{"num_hidden_layers": 9, "hidden_size": 96, "num_attention_heads": 3, "num_key_value_heads": 3, "head_dim": 32, "intermediate_size": 384, "vocab_size": 4096, "hidden_act": "squared_relu", "norm": "rmsnorm", "norm_place": "pre", "norm_eps": 1e-05, "positions": "rope", "rope_theta": 353000.0, "rope_fraction": 0.5, "qk_norm": true, "attn_scale": 0.183, "bias": "none", "tie_word_embeddings": false, "parallel_block": false, "extras": ["local attention windows", "shifted keys", "gated attention", "attention sinks", "capped logits"], "init": "normal", "init_std_qkv": 0.0536, "init_std_o": 0.0126, "init_std_up": 0.0536, "init_std_down": 0.00632, "optimizer": "muon_variant", "learning_rate": 0.00401, "beta1": 0.9, "weight_decay": 0.037, "lr_head": 0.00626, "warmup_steps": 0, "schedule": "wsd", "decay_fraction": 1.0, "decay_shape": "linear", "final_lr_fraction": 0.0, "batch_tokens": 8192, "max_seq_len": 2048, "doc_mask": true, "train_tokens": 81430000, "max_steps": 9941, "dataset": "wikipedia_en"}
Each number is 128 + 24 x the weight over its row's rms, rounded and kept within 0 to 255. Layers, rows and columns count from 0. Numbers have three digits each. The size before them is the row's rms in percent of the matrix's.

# layer 3 attention value, 96x96, rms 0.204, rows 78-95, columns 0-95
086:147109164100130137143121130155102098141144132116130100126185089152113125128176146128163145151144166176093111169159132125123086162138193116161135144102135115125162124118117128122130130119094134141133166113126129154167131128143123114123103190117097151149101117114124131114144102089099172114
080:116137164152169143125148106158122103142099082135144137153137151151142123158099098107123145125144168138166131087182136119170135132106138137146125142162142146148062110122106132154107145129162103127151125149129127119128162190109096107130152070153142103171116123114114122129112127137108167109
086:077125129099128125079124126119123113145128140060152128140108081097113117129095109146137122114145118121133126160170176118116138185128107154135130155122160093118145128131154155145137117136134158163163124150120086157103147127147154101140116124155109094150072119110102101077146118149117110148
083:155157134091095146128133154142102120124167150137144140102151096089082144107124101110120168118164151170140144140113108111108109094105139104134093155152130105147179112097153142138164117105118142134130129120088127128144105165115102146139088097159156122127065110153116124108069118121129116119
081:139137147087158111100111157121091150084133109151128096146126151122085180131127121143150130119143105105102112122104170099112124117128113177149095166098088133129174091127130100130127129109177110102117131124133165089128109119158129113140147129126101114105106154105162119175142144126108156175
075:111138124158115150073151077101081190093145143135100136094168137141117142124114111114145145072171115154162089114139125137127130156137130130134158149153108153117124136175154115126098101123125170137095156119126147126120145121131110128147087119158080099135147179149112130117139148123127119131
091:124176131164119138122124083101124073095127144149153104145092132118173142146097131129122123149091108138057164159114104111097140121132124161097128125111122131135133113119136144087144142124133159116104122151144135125176167159068109127139148130107071140110108136145107113115084130132111151119
093:123133169107071138133093106131108155109129190109127110153141145125127154115114158105167138156121148102105137098117160088143138168169137126069116156096123138089152117157116141147128150105126074116131149163118121127131093151132157106130110112101106124150115152147130157153163105144096144104
082:067124129141115120152112087117101081100115122134116133171156116128117137159172118094116139151117170121137132155106128179155139159140100117100128173136146167136117138131125137106158161143147091173118132129130093104128138129151167131128117140116148131105132156139073189152125142142141153088
075:118108147149109127143118145146138094127106117076153067153125108097109082116097137130160123137136137158167135103170108171104125098069118105132171128109132127126125192111111157135131123123102131095134124149131139097121109113124126144137189150110108125102124151125121167106097157134133155094
084:113133136151146136132159132108109140171135120147136156140126079135117113188107112152131125115149177157051106158146130111108110109113199134107153154126128132096167103112130145142143118122125143115131133120146093091142112134063129087144109138140123114098163149117120110117117138150120087104
077:130131121137151108119124111085133148137114134125106103154150162112119122173190135142209131133110134159115150152052134118152139140109118140106126142122179127138120162166132135134121128098087150135128097090121145126125112121126085136133153171118118107134101127135116142072154156161138135151
079:078142136132165121117133144147123136137149106125091130111167131138099152092180125163141105116114126124125187125121140148137137113129160103177123072124113147149114131125125125122136130159097151106104111137129137098118132128168093122084144101136096133131146088113167183094159097078122124098
091:168154175130123100103120119122124129138123086154070138110137082113126149104148151140149166112169159103111113137131132123156132132130129122138097143130143111163107098118126191087124133125161142157102117126105134155086121087123105133167105146163168129091110157165155146097124109131158142148
078:150103154112189126091109138124118063119132113105200109111141097108141129132161113079120111091132109144124162116128106109130135151121101092088163128153148150095114137152176159111106136108136122140110163121122146115104133087116129104066119136147155142149120116101122117111125130113122144112
090:129163095165137147107117175156133090176123150080101110124123122125150127125089149153116133131151118115110123134144119144145125105118166130127122110143112084116157145109176187074158121126107169144133115127120162134077103165133120117110136126117124116132150127131159129120086141138179103176
079:150124165117098163133115135116148137145122158082101176151105130156131122163139109087116130162130096131173105112089167104140113108117121131134125112113126140108099145131108140129114139124153109119096120096087108078136142114077102109073140156116109096137127109112096141167115111150171137175
084:127129103140151105153130125123136155108133187130133099105137132153137157166112143136140102136134082113161112153122149119125141120140061188123127104149106145155126181159120130105141118134134124122090168116150152130157094168133138124133162139141183166196120160121123132118153128128158120122
# layer 3 attention output (transposed), 96x96, rms 0.19, rows 78-95, columns 0-95
080:131142101118104106127123140072088127118129123120126137107125151144127132113122094105093098123119081166128181120149119112110121104140125168105136135141114167106163101191108109112115132114123140131091130194152132155154120123134150112157189085141107131125137148138156122123127114124134065157
073:102169095106100102133136119125148142127175136127097126138130166129105131111150138129128083115083126121102100151107114141144111168094124078123143137142127112199150126117136106108162136088147153138100129099169131193129135078108100148107122178124102083124123118139129132136119104133110117118
087:095118169085143088129141149087091135133132144167164129108140121120099114131130090113118113100098131121126125141178104155167180162155122168144185106128102109114152101165120134121124156122089118154098151088156128132111146127142148111165137147108134109145188120112114138150135131114145124130
073:132074135144118136180121163106096156152092081127118092155117139103154107112171167130116125133132106109110165151187143139127121136076123121138135128153124126140118142161178116125094103117140110148108103157153106150134193099152161117129157143136117127143158108142154132118105122128097127111
078:123142105129129112116144137126143131102092123110117149202152138098181110115128124097112128121102124174135104103113122139108129153122130151157163142114154139140133129159136049141132195117103117117147142162132089086102141114114154180141100125097156114106144121102110152153117115135147140146
079:138091072104074130093105125126141111120134090114173121121127151132142139104083137126115134095069127150134132165105140129117129126114132122151127097165139145145142101100091132092114129112120094166174126112125125161168135113140098125129121144143145163134089161115161097177096147131105157116
083:122139111135108080134125114115135074200140138130113143136141088134117097120115133138114144120153119130123118155122090126106117135121130113117140087115103149130140156153147124160123127148135110146133199180113110131099135138144160164118128137141115154164134173129114103133077072084112088100
084:122114115115144128152173109090125094091133131165092155100114132082147157095128127113126142113129105139125138081131077155136100144139155161095125179075122147116108144121122113145186163144115075147130158128148089124134114143114136145134131119107140120132136151087137133132089134151090089120
079:124160095137145141114122129160168162129121137095121128129136141060128076132105068113093135099127140143089117119159090156151163149112150119107129145130102131097085113125115130158133097146131136097125128112183145120152103094120120136112145131134110173152136138147115110134139101122114095063
074:139119144088118134123104107090149137140123148148125141120116093155086150140147138105146150126129137151125131132132141152132112178134122104151110118140168123177141114190134145157101102183094133086063101096128166136105163149128162128145096075115126136113126145111121123130105105144100101095
085:122116160102114100139106139125169105154118197129101136080146111130148115103118135134159120143105140078118167128120098144146156136143124140125144119136090155141112157133135132119105133133108089138109109154103131150094091117185177148150146118118164132155135094131163199114132114158137123112
076:135126137156141114134125097162134125083146142126132131141153125136107105128112128117112152140125109105140091135134111086144147147145117127132165144112138114127142057113130114132098123155162065176094104132108165129106154125168125147175144154125112170158130185108104116107164070123156130113
084:152117136140139120169042112129126148121095135144154135149122105171098144127108103101143144197117136110143124131134116089101158089115133135138166153170142127130098170131110130142131122159115168095110139131161119129109142099116125139176145168119134150139134131125117128154147167154115098166
095:129123115119097126129144153155092130148133117125163116137136113146149107121154100167133121100098150174161128113136150162162145127091146114128145148159114110158110113126083106095066131109135097112134136130137161125116135114151052149146150150116153122149103109085126124070169144148133135090
081:144154146144095104107127137111053096144119118149122106111177128143135120104133165117114154121072139136155140113150136157126111125100133166143118085186144111104145139111130133142172096156109163127123086119118109133144165129129098101168123098123146117119146171104111075145128122124137097119
079:140137134122127076117149105143103119131104122153183163124119085137078125102149115172150152093138130118161118195127149080152174102150121138165137153131151131128131136155150095123122096152150092123165117100116140168111160148163130115126112136134127123101128137110188120101136136139122114118
083:176133107157133138163121114136120157117141117115139130091125163090167113129123186156115107140143138130115141105121114129144098122140108087112114140083137093135127093107147122137173125160104152188175105136148136132088142094134123131112154144119113091108115110116129104104143091096166173167
084:108094157171168180102091064132171095126108111110127147108102148154140139101134117138132163100134121098148075117115126165149143139131143116132120141154122101100096117124122173150106132118116120113095136100104095126118162150137109121114114124108112098098150128146114189140102106119090144133
# layer 3 MLP up, 384x96, rms 0.159, rows 0-54, columns 0-95
082:146140142139128111111153098127101139109112105100156111121147191157129102145135176105149129092103168147185138138145094128149155148156097116106086127167138123140127119137115132107142114123156132159134143102178076142151113144104124118156099131153115149108133151115150102145101087143105071128
095:103079145116139161121125154184143086101072149132106138116142130123101123086123124113113098143123151140161126102098128127147123107097122194146139160085100140115135117152124103099140123126125150140157134136105142094109123156111138108135168134103124111164106145123138153117080134153186111167
106:109116137131105124146109118149093131175169147081105141148152113144162132124143101121155155107137143092154128092139126146135130133140134151140185131138155126089128129157107139150170087114079147142126096118169149191164154144167140094146153147150101101125135162099125102122139095123132111118
109:079117099143126137142109122108108151096133123113089104094112155148143102147115109124091091113142134104087112115118075097116145105177124147170144076098146102126093142115136118154154119152128114144137096139161101181112098122112080171155131104093141119111136139123147117153138110095114137135
115:142142161119128137070116117126162112161154111127092130096165124142138136117164111078115135131158155143155130075065144129169130144155147152125103120093129157137101154147159162142149152147116137099157105135112106097102100123140142129082151094130130119147109115127098114173120165118099133115
094:167143123076103128154134123124135116115154146144127102157085133110099186134128149113149076125104156140153113074110109119123111198166132130137147093145149096115109136138119144146139147145155118090129136115094136146165166109117085149142122133152117121095100142135103146139130091100133168130
095:139096134109113151163111092140154116166110113141115110119113121161124119141137155169109129158144129119142143124127105161137127062120143139125133089134128153128137167122117139094113107125066107096141127109122106117109158118153111123093177124118107095104104128161210141175118141115169143109
097:138116072118086101078096130129160129132098142125109111148068143129132105096099166100117125127118118128096138112118125123137083130177116109105124139155101122148097131136115136137133108170121149094166112144118122151138109102153093146118092119135107130085119181134165117141113089094085125151
082:088182111106175112105178119115087124075144138120141079166117149158101144131144140132144109083063160143185089120128106108148163157134136146128147163116112144110146142112121115093130123153112137125132158108127110117150145091127124093137120138119137133116123134111132137113141179112106126114
090:101127091102085144110156096119128160118145056080200081143155114104107132144105111119107135117132135116131145123134125113134141124118135121134187121121185125092138067135161139121136138123110117137138088126120102167151135105140126112150088130124146097149099101143126128143133140099120106117
102:138134148106102151110194175138124125154143097136116138161112128109153121112101135111110155107155153142051146132155144166132103114103170107118105124138124115130109096151097147132120111147114149136128094167102101101133154076157125111128154096153144155149122127121143121112150136139186108096
105:135127131138118178158124131114117160148122106077119127146142145113151111111183115117124168109108165106147113142180094138148173147120132097119147151113137092091156085120109096124108090171154103140149104129100143168087146110058105123122141147113133144125097134113123140130126121122156112133
099:099113118132104116099135100103123121096109152087143155104117148103131153121123141093125099097113145143179130130131102085157090127117117130087107156134174112155189116160118102075122175132131140132137173111115095186107123132126138136144145135150119106128173127147122112121130119182115140135
096:169092149113131151114123133133090123110148148119134098078108051139077104116165110102129127104102151123139118102114143112107128186094137106153118153139129180143126098164138137116121152130121130114150188119111110110129124110111146115106121174127122083126117116117102112126099079134138121113
113:142090127120118128124059169131090108114130118164116114122121165137172143089108154095141125131137161147108112091149132105128131117136114165128109151131127111137130113127123107161097092175122128109145118113152117083165149106106067108141129121120142138117114131117146092183123100179171137136
099:139143082119135141138145146115145183162093133147139132093137133132096157095149154126109167159128169095094132139136080180108121138107146108127075109089135115116128129111142160139159105138141170139146096122166092156111165136147078100095115120144094138111133137140131113098130123147129098130
114:095104113124147129072137096172151130118163111131120111161131125122189119179151115135144078132117145156099119138118114138133125152149135122138135134119167114135165090106136168127106105142106105110132136137162147131137144100093130158100153185162088159123105106129129093102145100150175117137
110:123120113085125096126144137112081121164131141149079134088145133097146104117128126109169168128117096126112085127108148107114141126127139109147145144122165147154089128144138137152114134123155116088144101162082094104139087148109131144147130093189121162157105109148120132103121110101090078116
097:151116161108136114110101113096134149150059082132129135102142092117164127125145147102156149098137080134147086147143159152143110124132161133123155130182146096149118140168123142138131084167132164127150134159079136116143124185139140125125137097098133146128119121116118161096129105122159104120
100:125122146109122149108112176144127117084111090118059152115127089135166105145107137136134105096128157135105069152130136098143107130125151156112113124131112121173108119153100085139126116161104147119169130132151130131128126136149121120151111129160140158144111106120164061104081166135147112148
096:123100110162166114124107140136062097123124091097134115106097127143129143145137126131116121131113113072128119142122160135110140143102121167165100111180151056171138148170129149133112148120089110131135124127168159110092141123093088132145134143140134115135114134164167137144111111123168103135
090:092093127140144135124084119124066114117110123132083162137133146107168134133120092101109179148118129127116130165135166158145125108135122165127129090157134102117153150119116141040093133165118146130130138131125119123106150121082111106099135160144144122112163136114133125134145173155160138104
101:086110082094102104105135123113149103181129122116143129147151070141072120132127120106104165131109123119169128123138128143162111119113157151135096069129125102143125150128144143112156110141127114144149142188063135122130128166139106145113165109136125107122137105071140168129136119133117125111
103:152123125130135137092131101171193095124149127123128150111130124186197134114068109104091123130100120129135143133137128119153116137137175127193156138158143113123145151079159105130121121158109111124126133161162127130130105110090134150130165141124128115101085129141116096147153122142144126121
091:127086112122113158108129124120111125090140120097091134120111141150138101111130137175138142116123145138118140112141169143136074110106152108112089141136137163103151164164137139160081152127159127118119119151118114099181161136102160122063142103168133150130126128158159171140109128175101155120
110:138136106132117112106110089152129107093100123110147097141046120115132128132151122106121104137090129140165127087130152146169102095133146128133142129124146153121174112105133147114116138085110117096149140117088110117133103102094145167122154169085165125152130093076134144131141164121086131118
106:133100125134099159117188067134136172150082102085120118129135179102136117144113125109131127127112130106150111103111115166147108149111130160097118112149104112162124098126148116148151146103137176139136128135124126118126121123060105126174165136142114132139152160148119127134131098119084116180
088:093094137121142130160092137101130103111127135162135159103167122164116136091153146121152128120104139115115138133146138093113134134120143122124136071146147150102101147135135196143141092146137133126144069109089094094126099172081097141107140096121112157176140117114138162166138110130144133112
137:169131170117092118118113129128071163116123159149103092146144138133141098111125095148145139118104128123107144142170057085124127111151128148145166141083126164150153108159131121129081121087154108119141147183124137148125127143126109157131121135158105159124097134144164149129115144124135099095
096:147181110088095140105168116154093096084132190104104136150117120117120102089126159129093076153093152156135133121141104113123092128101126107123142132110120130116135138151135125089111164108119159113137155155121112109134114139094149099109102135122131140120142106090152164160107094082134148122
105:137099168108157135128152093130145125143136113133122116158137137106129166158116134121141113099136113167104142170171150145151145144118155137154135121130119093127146090139134126103133088180106114101149156100172111092120174133167093161127183146117118135139133147148165090115175153109164108128
076:129081080098128099136092110131104143099111136148151130132081140131110170144145145132083159171103133098145116149116095129099081109105160133116126106090155163135145174137151135122142151115103126119120094121101117163092136128098136118140106103105121135183130119102130135101120172167154140146
100:138157109120141141090142123113127134158093150174132133101115101102130118148127178149091144103113166117129128167132082138162158125096145135106147175171177136114144086150135112151108141136141129127156138171120140144091151159143114152111127153126146117151121128068106143133143111131103099073
090:112141094116113100126129114152191161182127098126117159156138148114158141100100139101127146135136119151103112107092140126148096123145178097090145128116125150106087142134155145147169108123110174117143152166129135116143120094113136133135107105170095130110159127123078171157144127113148093142
100:117137114090093172130100128096106106106078131152153118162147124160080098137119131129126120110117113148117121130111151155135157157152157167146134156108134155130101098185130111091151133126124141114135121137068123100132115132159134126099112116143163201147102118148159149101161146150107115123
096:115123135110094119098151136170100119092115177137119106096121090148139115121192131133107130148143134147103125157121140133176102136127115146134114118123149105116147121099137145102149127123101167101120126152046123153154082111136171125110121112072169135139159155099126131129148090116118113124
094:147125107126139120098144148133080138127133078165128141126173111108131171108110127134118132102114154102133108154099113105109136131118141121136129128126179114112170163083160096120114149153116084136141122143103098120114163155135151135158133179106122106156123199111158119135125136189154132146
107:072130086165146121128110150164111132134122156111149130091148155107156112130143164130125127094125151112152114178138103147157113104103101095147098093122131128149125119108110129095158075162168164165142147120096107140134145131168088116072128128122134149139128115140128136125096139072136116117
085:119126132115072176110134132115098126144120149165151160091130118132133164105149118113110192133116117116151110137137138159175156119099118121138154112145129191104129128118147117089106094154159136131122145126142103124103153128136133069157106072118115122116171139136107145158121174124150107113
111:154115156139137149139132136120164130112064082118132160150134155170164170156105120115137130102106098161130111158119156116141123125157137168150143121126100158186101163165145164114095103121128126115140168156148108119151171132130151088130133122134123120111107149130149139176092143094123127142
092:140113151131092192132146129126152128115158162154098166129130106152096141150133108137132147108077154109145121128126164146154120143108124149106124116197139102139112134148112153136117120135177113077155138120081127139141156137131127104070083097129158100126084123087141142110124106125112128123
108:107141092148124166132126129090151110114114152137121181134161143161182150191067139154119143121124138109130106129103095128152118159099145162102115149131139110106125156121113108135137098115146136114154117129102160126159138190128077159111106127121165144175121139128115148143101136151136114104
104:124121127118142139162098193070096119078138123105114114147132169131137154123118100086124136155165155147119137110145091109130107148132098140102119099141121088148130152136134144081128123146154145112140129088128146150138144132149115115147113091151083143122105167093161122087116143183126128098
099:103115112103156088135146104119135137100179134165107122089153110085084091117149160091117119120174159090151140155129115154115123135125162130091096134111129162155123165080137139123101128093111159118145117111129087157130113127096154129170132122153128130146120147137118120134113108113094069139
100:101161138105125106151137148126124133100102092154063137168094168132150138166085117142169118110091107122063122109118100124131132083129149145113154139085104124114124162099130128105095116152149134119132085114120137151135160094146102144109112145149125168125104147131155115158110144161147127139
113:125143103099131147142188093159118111148142102124136150100138132100151133142129103071121129114143142130118106136134126125127075117146152132154125140118169102121145048117154162142089150102110086139128134154177136119123106136123159139075171139101129148134127098140146111131080106109104129122
109:107079127097118112126182090164122188144157118108148142138090143107138109130114106105087109105110121132113120130134152164138118188099123128165121126166113099153136086130151108120121151085160169159130107098121112145126140150141127139116135161135126098174128138146146144147125108137094167108
105:120174121127156161088142113100126123129132157128121106123147154119091167094188154117097097147124178138114119145100119144148103082134128149182148136111156102075124121113126113118130126093132130153130122139126118137116133140108145126112110062147164119126083112097160144143128141103161171148
117:132109121120144121112110163127105148121135128156144142147170116156150129129156121118184137116091126124122164085119164160167144086184128157127154132104137121097095105184145141166147126122163146110118132107133118171116128146117132121099140181136164129109130162157152091178132120096150123116
082:127127104170141087139106161137144115132082176147118144121173120122153156174164167135114112116117143104137162129097116129094093124107128146101124126115174110113136146117160139158114078141145148152137122135128137132135150077154146102158163108124066143112125107127102142147144130144175096148
104:111090114094132138133115114145070118130150155160127090142151125100100125111119118103171085139116144158107100131117098107157140105127129097132159147083128148141116083076151160163134111134129123065142158123090117130129118123151136159130135151118113092097078085098125137127113147096125126111
107:117149155113123153101104178080092088156115138121135119152183142162091122104111143131116142132112133101131102156140144138146157083153101147112103120111135132118153143107132117069119133126123134157166135113142102161097147122124099200144124111148168176131110170136126133144111137114148152130
105:097098076138137140111130110162125147171126128099118107131134135110125132146183156118128116105086128129134142098156094130164141182084139143124146101149143126106141107117112126144149100128175122161119138125173122185099175137138093119090141137136116102170114152119132101116109092136092096124
099:168143107118130124114136090169113113169113151163125127155130154170146133150146134172160121123149144141079082097123136118114111117089166190135130130135110128120112108123128112122120102169103099149174167129112121128156127120149125147141145133164120125111155093138144141167155074144133178120
109:055130154145132103108126138088114145116098135110118133133137149139166118158127111138111106075113123116106078118083116099140112169120161145118124106106136116133180134140123089139148121103141122159139132182140137137095116170120101157114072084127140168176147123127132132122112143098131130116
# layer 3 MLP down (transposed), 384x96, rms 0.16, rows 0-53, columns 0-95
089:121147153129134153155094154150101126113114158135116092143119142142073132138109128144170149124135077112065171134130120104126109145150157115095095169147120121151131146154147090127124136099166150119135074118081180150103119127136114149114092134144110126146137116092114125155142099136093122096
100:116145142138156124118154121116100122122143100142093103171126149086100144124110128143097097126139080092149189156127106150139148170127103112108142117131152095113140123148156103137114102176160101148143123106183141150122110095156158149119112108166091159113114125130150112150117150088084117137
097:116120133164138156147167126147159138118176159113097087080063151092146112120102130099119113086154136083100132127120105129146133151124138136105094135148121140172113128102141109102169150134120161126157167132130133096121093134148109099122080126135121094107097125160139123141092113120095114139
099:127133162137175185112133133124110094104107130113131136146107141136124112116132139142165149139127096118133145120134148160102127100062097131142110170158071095150177101161160143123103139120126143114145095139141116149142106096125155091107153079132112103102173114131153150137150142159157123141
109:117071165123124114080137125092074174150133098151109140108140130122167130102131088121146108122128122120132139130094159137115151166133133088125111116106127155145145137123156116127105186133082117097120106114108112097096126167150082145117115133103121112151123115155098092156162107123129170108
096:117126127120142130136144095114157124071124133077157106120137085098123081166133123164181143138119150122125128064142087114120128134144128153138131132120127098138136122118103071135092149128129129134147075102101136137161149129117113126115136113132168145112122129129137144140177085150159157182
095:090141177090166120170113145127144112124103148125164121148103129164115094129112113113121179129102144135104115145128126095150124109111156140116133117143108094138146095169212115121149142117156111145123130117137141156106145151137147148114140089176112123119132177098153128168142152090101111132
086:134090136085101116136150116137146123151138143162142137144166066131123135135098150145167119126124118135111072136079082086132125142132120154093143083083168067098164141117148122118120139130103094101153119145123110095099091143128142120149107135120132113153123144125101113141114122123119153171
095:147103162175124152112074133159098112139105121095145116122098132132136126104112119139152107177139097100082184143100173112110124104126117116161091109125141119140117139156148149104114112129128142114104065125135153141093154149127167139130155127128123114135148100139161130121121103160194134110
094:095120153099179142139096123100148103138113132104140119199128122081190076117149125146161127089122121127111153132171122165140146126158102112104113149133124124122132110162168156146129086124094131140123088149124131107113116143126154151134161118102149132092152153130127149134094144134133098095
092:113132168110136116114114139135108044120107141137177108146124192099138169101132109127155167138132133156100101109163132140107125171104130125137106105137128151124101129129132122160123146113165106122138145160142099108089181147155153128107114120102117152092134123163153089150127121098126103119
106:160103106148127153155160105135180159144084138181097169143138131100096121142129138133114163157089076101113150107159121157124061109132127130165121107138129101082108142113118134132120102147113140116096144138147134132167135131124118109117067126138172141138125137104111131097115121130116159116
095:127142129129110131123100112100120122135149141142130168092160122133076109122135167161133081112142145129201119149112129122094122143140127115101089133127116123109118099121140129143088135117110172088135159129073174163154149165149135127140154168139079125115164111145128121137132127158077121105
105:117183112151113118138163174143128128103132138134123099128123082152124162092108127148123105129122123137116131188109101160060136151131120124133136158116087134124109128134083108116152133106097140122158142189126122125166140119114109124118098171130106130131131098103167129161106093131079137097
096:149087098070149118131176141136112134129127122144146118092124144134175103139123103090147126127143106093160128109159128184145144121118137157122126125113116154137116187135168088109096157092141160116111136104138100121113152176156154154156120093151128121089131115110128185122128155137129124128
096:173155169137141130113075131132129116123100114074141109132116137088116151156141107151120132130121158167116171150119144126128112124139144120138114129124118161147139104164123141124136133100093100102107135107154179124137146150146174163151165129138128114112153188164131179132162161114149075131
108:168107104138103095104147104091138136134130154128122121121176138150121141152139108130163127153135137151111100118085119112162138164100124122098124150045105153107116121125110160141143120145135155124146147144115126127164121195114113122146127144086114120154091137064108103143158155096124119144
103:143104108101135128163128153097119102138113141102175077164128108127146125120117157121089160099160109143112157191139181132129150159153122134135144158125136113095133077111118168106112107128107120092106101123154128103098115102121127109115151113135141171157091134136163143149145133078153127136
096:127119119126105157097124122112110081143126109098109103161084163122115141145124117159113074132117110121133127131107148158125128139125165145116082149188119148092126078134153124106169108167097104166131124086140134127109123115145055137117119134121081140145125125118140090145144096109098128111
099:169137117130128075169096126141120117132146159107113135130110164114108114136120135176182112094124121105125095144119133128111152115106129104125094080120133154168112148154150159180106123124117128126070167125136109158075152180140144133084145119128132136168128136139093167132149123128122137131
097:115124137105132078117140123105124129143117118124185145155123113138109113136113148128128128134120126132150110156170157125125142143135131112102164133090118090073101145129089110079141133137119110113179165097194144170173153106129154133099156144129092133133103112129100107143173143103091128103
100:152126132149105130125136176118139121101100151184159108131130155142126173130135162067107163103138086150167142128102112102132164119098138149139165152123116088099144082143113131158124134106144129113104143136120129133148147172108154105157114147118119098135157136159121108166095164155131118087
095:134129130121149136110139130130163124136122138099104139123117179115094098139127103110135083149113129127072110118123163092122150120118148134125140139133132194097102102139135125126117168095148077114131108108141143147092109076125152144099111167113125170074120153142125119159164123174128176128
103:128105141146127135105101115114127142118120137151149136122145156125116126146142137109129174154161107147073134129116084135121116122168089143080150104112139135128125129142132152117155102095135145184103133150121123075141131144127088058165145120159174128109140156087122115141147177113097091128
099:123152111119146094154160142141110164131160077189141101102143117142151109099130130083105132111134086123126144118155116118095158158154126148117156142146154116175108124150114123079173125121113096130125131082158112135099127143148150134147146096114146105090153108102140078129115125124131076117
106:113121133086104133146112159119102098128148088118094120150116147143136118120153161113126120139098136150117142104166104143131097131143107124118089122144127139137077077161149133155098160116155129150124118125153111139159125133160185125127145133110144114131159174115110167122181162100182139182
106:143119175128147158117112139081186117119108156180133154116103157114144117121143181153156126156144114117157118114109151127130144109091170177124127089127177106121107112096121140103128148117152130101151112174143129156136097131144090163103140127154132147129127107106135104129140116122113103184
096:120157126134118145104165136120144165082125169144123114151113102097118120095095118127164111136114108138123181112115117065136156170104123104181140146121106141077122132123113079125106125141155140085127142143113193132154153130115082131152133147118123123173133124104121119122138111094099137123
124:125139103138125147101139114099120109144103043109164118142150108089144120103120149152146095110139154115141110102129121132129140162131087153134130138135133139134128135122100107128102110103183150179088100119141155142174140144161103110078116106132093160126126113115105141099129087140082155111
099:117113129145129157142133132123115164109106106108140160134148148128110132131122155148133153069143133158102082119133105116149131127089142102136173142129142078179104122111106110117110149127133123079124065135140163106146144157113136191127153145179099101117134126117151119098114087157147160132
104:125113161139093149139075129080156123085120129148116125131128110108120111147132128161097182132118161102158158137083163136140133118114137136140135161143137136139120138103098141117089165140167170089160119161129154078141101127148092114107099110129146086131132121118058126108131116114141138114
100:126105152138126160090111119123117143100107099149109134156138125138167130116109103162148110090141110131116104129131125145096146131092114123138109129138147108164106108113104136167137068104112088139127114105104181095143135128158067096133151145125150123145085134130121135156105069122105173079
108:083127121139099159101122144124115122110151161048126156145082117124169135088132103133093129147124115164103113116115158092109126093137127110144126122148111125126124159118156155123130133128060150133166102126122149134134133121133167112136156086097166134107091136149136111120144078113103114098
091:137127175107132119090077095161154109108100071129143099163165119122100138114128139125153148142147110117113154164151151140131129125104135112143085096129118103112121111163165148091125097091167145156110113093130138098115110109104126109166142128115174101122127146110121133157170148094098098116
097:081074113126125101162146126141106138152134158124078129109120141107155104118133155138148119143092102118093100125121095169146112133127154116145140121136091134156148136110150134087134116143157071146089119111115100165139161099130148093154111135156159116175125102101111116138123088177160115120
087:154136145157071107150169143149110137138108149154117099144105132149155135120142094127108129135131162140119142184145135132112104148110154106124182120141092112183137082111138144106158146098112083121137186133105118155132081106126096174135132113107143131120180114118142128138143136093138135138
108:097149123106166162178117120174167120143144158146107093158119097140129139133101128107095134160109118122147129137151122118126083084115091136139134147131118092122157077143117125173129095122169126133138117109136136185166141082126159153143141121163170126136145125121138091112126111163107144104
111:141161093134141153158131093087126112132162129141128106140119095088140089151127131140103155112125137140154107123130139135146092130125134147125140105156169146162122145138181120125098113128110141125095160157089078123140116091134118103107114145096131110139163169189088133094132099159178111111
090:135115132136136103112160125104113125109080106134142137158145072137160136081148114143137127125149167139124078120129143115127104137105091097156082109096082107139113137100119166121143121170136116117139114107092119186116145149104138082150152118118116122144098107122166097141082112163104117153
113:134110130091110111119108141133111122142082106100129124117146095140150090109123157136129174144121166145181169153149152091172157121130137138119135122105096146115132152118132138106102159150160126130084095139159119159106177147122176107152107157124158126145153135136125109148132078181125153109
102:140084103131145108158102114143141096151119123175134134128124118128120129154142116092130131092128126136172082075180095131092097177111137110099143136163170139160128145108135159142089134115087111125084125129146149088142126153137144096180144097137124133130153150127131131132137144136177149137
103:154133152143143142063096149151148125098112115118128173111116083122130122132151153154110119124178149175142128146124133155134142143131144111164123141129164117134166108117106081136090133150091120140131116155160112135127133092164147103126154142162129134130122108144149133145217125150154089133
106:130097118164104115094135137161188164112117131109156112090149095098127119097121146141134097103104092156116099104126150130135110139109155118128156189139114118114117097109140120168106158100147110146123103171130136089160124116131131110089097168123159122130149101147081139177138138123135106148
098:139136093184103179136144117173094121148138104101146135133099122112090172149119138136140142153123100133187149108104108127083145132132160136119121113123159128112135087117161134099116065103112096162107100155143118104121150081152133133111099112136096146134112140167129125144145125148104097121
094:131139092130175115096135175163137080121101082159139127128152173118155122122146129128087118119141136105146120146136105161120127190122149116136139125178109112103136124128122120158134081130150151109118135144152077144124141098107154130159136114158127123149126125116158186166099172112140105111
113:108136149117124150154125130146162127112122159131111103143110125140131108117110145123111146125101095103123115096124117095118115147088103148119102105128122147142163166093128115144126134122089114112188110116117164087117147140152115121123168108165154058176122072107087120132088162088139122156
100:122142121117093101080158137126116143160114133116109123091127152166095131115126155091143140138112149111184081095143133174146165121134125193101139151115146168121114130153112120103139122106157113149107126115145040106131121134099115119129101099110106131087111113112123108119123109150131108119
093:132114129140183126124146149102159125128140126130183120121145175130099110101120155094103119163136176167110161100125125132131160109171172142146142165127139127106101119108106095172082126154099133171101127097097131108111114139114146122153114112098159110105131123111144113109132147111117152182
114:119095151150086157104107124119122111166122151068078098115108164124129124136117181110086134132160138138176104128139129125098124152133134087104145112177123114134148155099112111108128116132085113123126127126119146087140120097122099114125118082092121099121123083095077146109128140148125153123
089:083124120159090086128170130127186130126111113109129176123118157086162130123096131105124129108170161163151167117137144131129129142114105082161102129177140096135118124144103144107133122122179096156084137125111150123156122119134103106113116178130130118115096122178128102159118114126124131138
098:131179132188152123086131124150134116128148156116140167101161152115125092140215123136091135118148094168135121130123107147111095154143130126077151145146143111150138140114154148125121132164131121145132124156163135106137071132121124110163122133129104125142165116124096098096130160109135097121
112:150112153127115121160142163151157084133142148156102147059145110156141131155116142115145098136141119134177106124123150166083130090116097130099110096120111141150151117100179136137112140145136129130118155108113064112110121154139085140107119124136121107135083119095115083104108160104130104137
107:147121106138128123141074121134130138133135150142125178155122112135144124194135103131121138116172121122164158153153135122150069102116122128109101130141160124199106153113162144146156106109133130120089134086130132123138100129129155175121147121115107114130146146178163179097153152140151127111
101:079139141104139074146144123113109135152160145112129186125119112139104129125108154116126135154097132121131105144138141131108123081094128160116119130135088138109124158100088143112138137100108149132126112140148174134111101096177154141117085096139116138071067127127166116137110109172090123120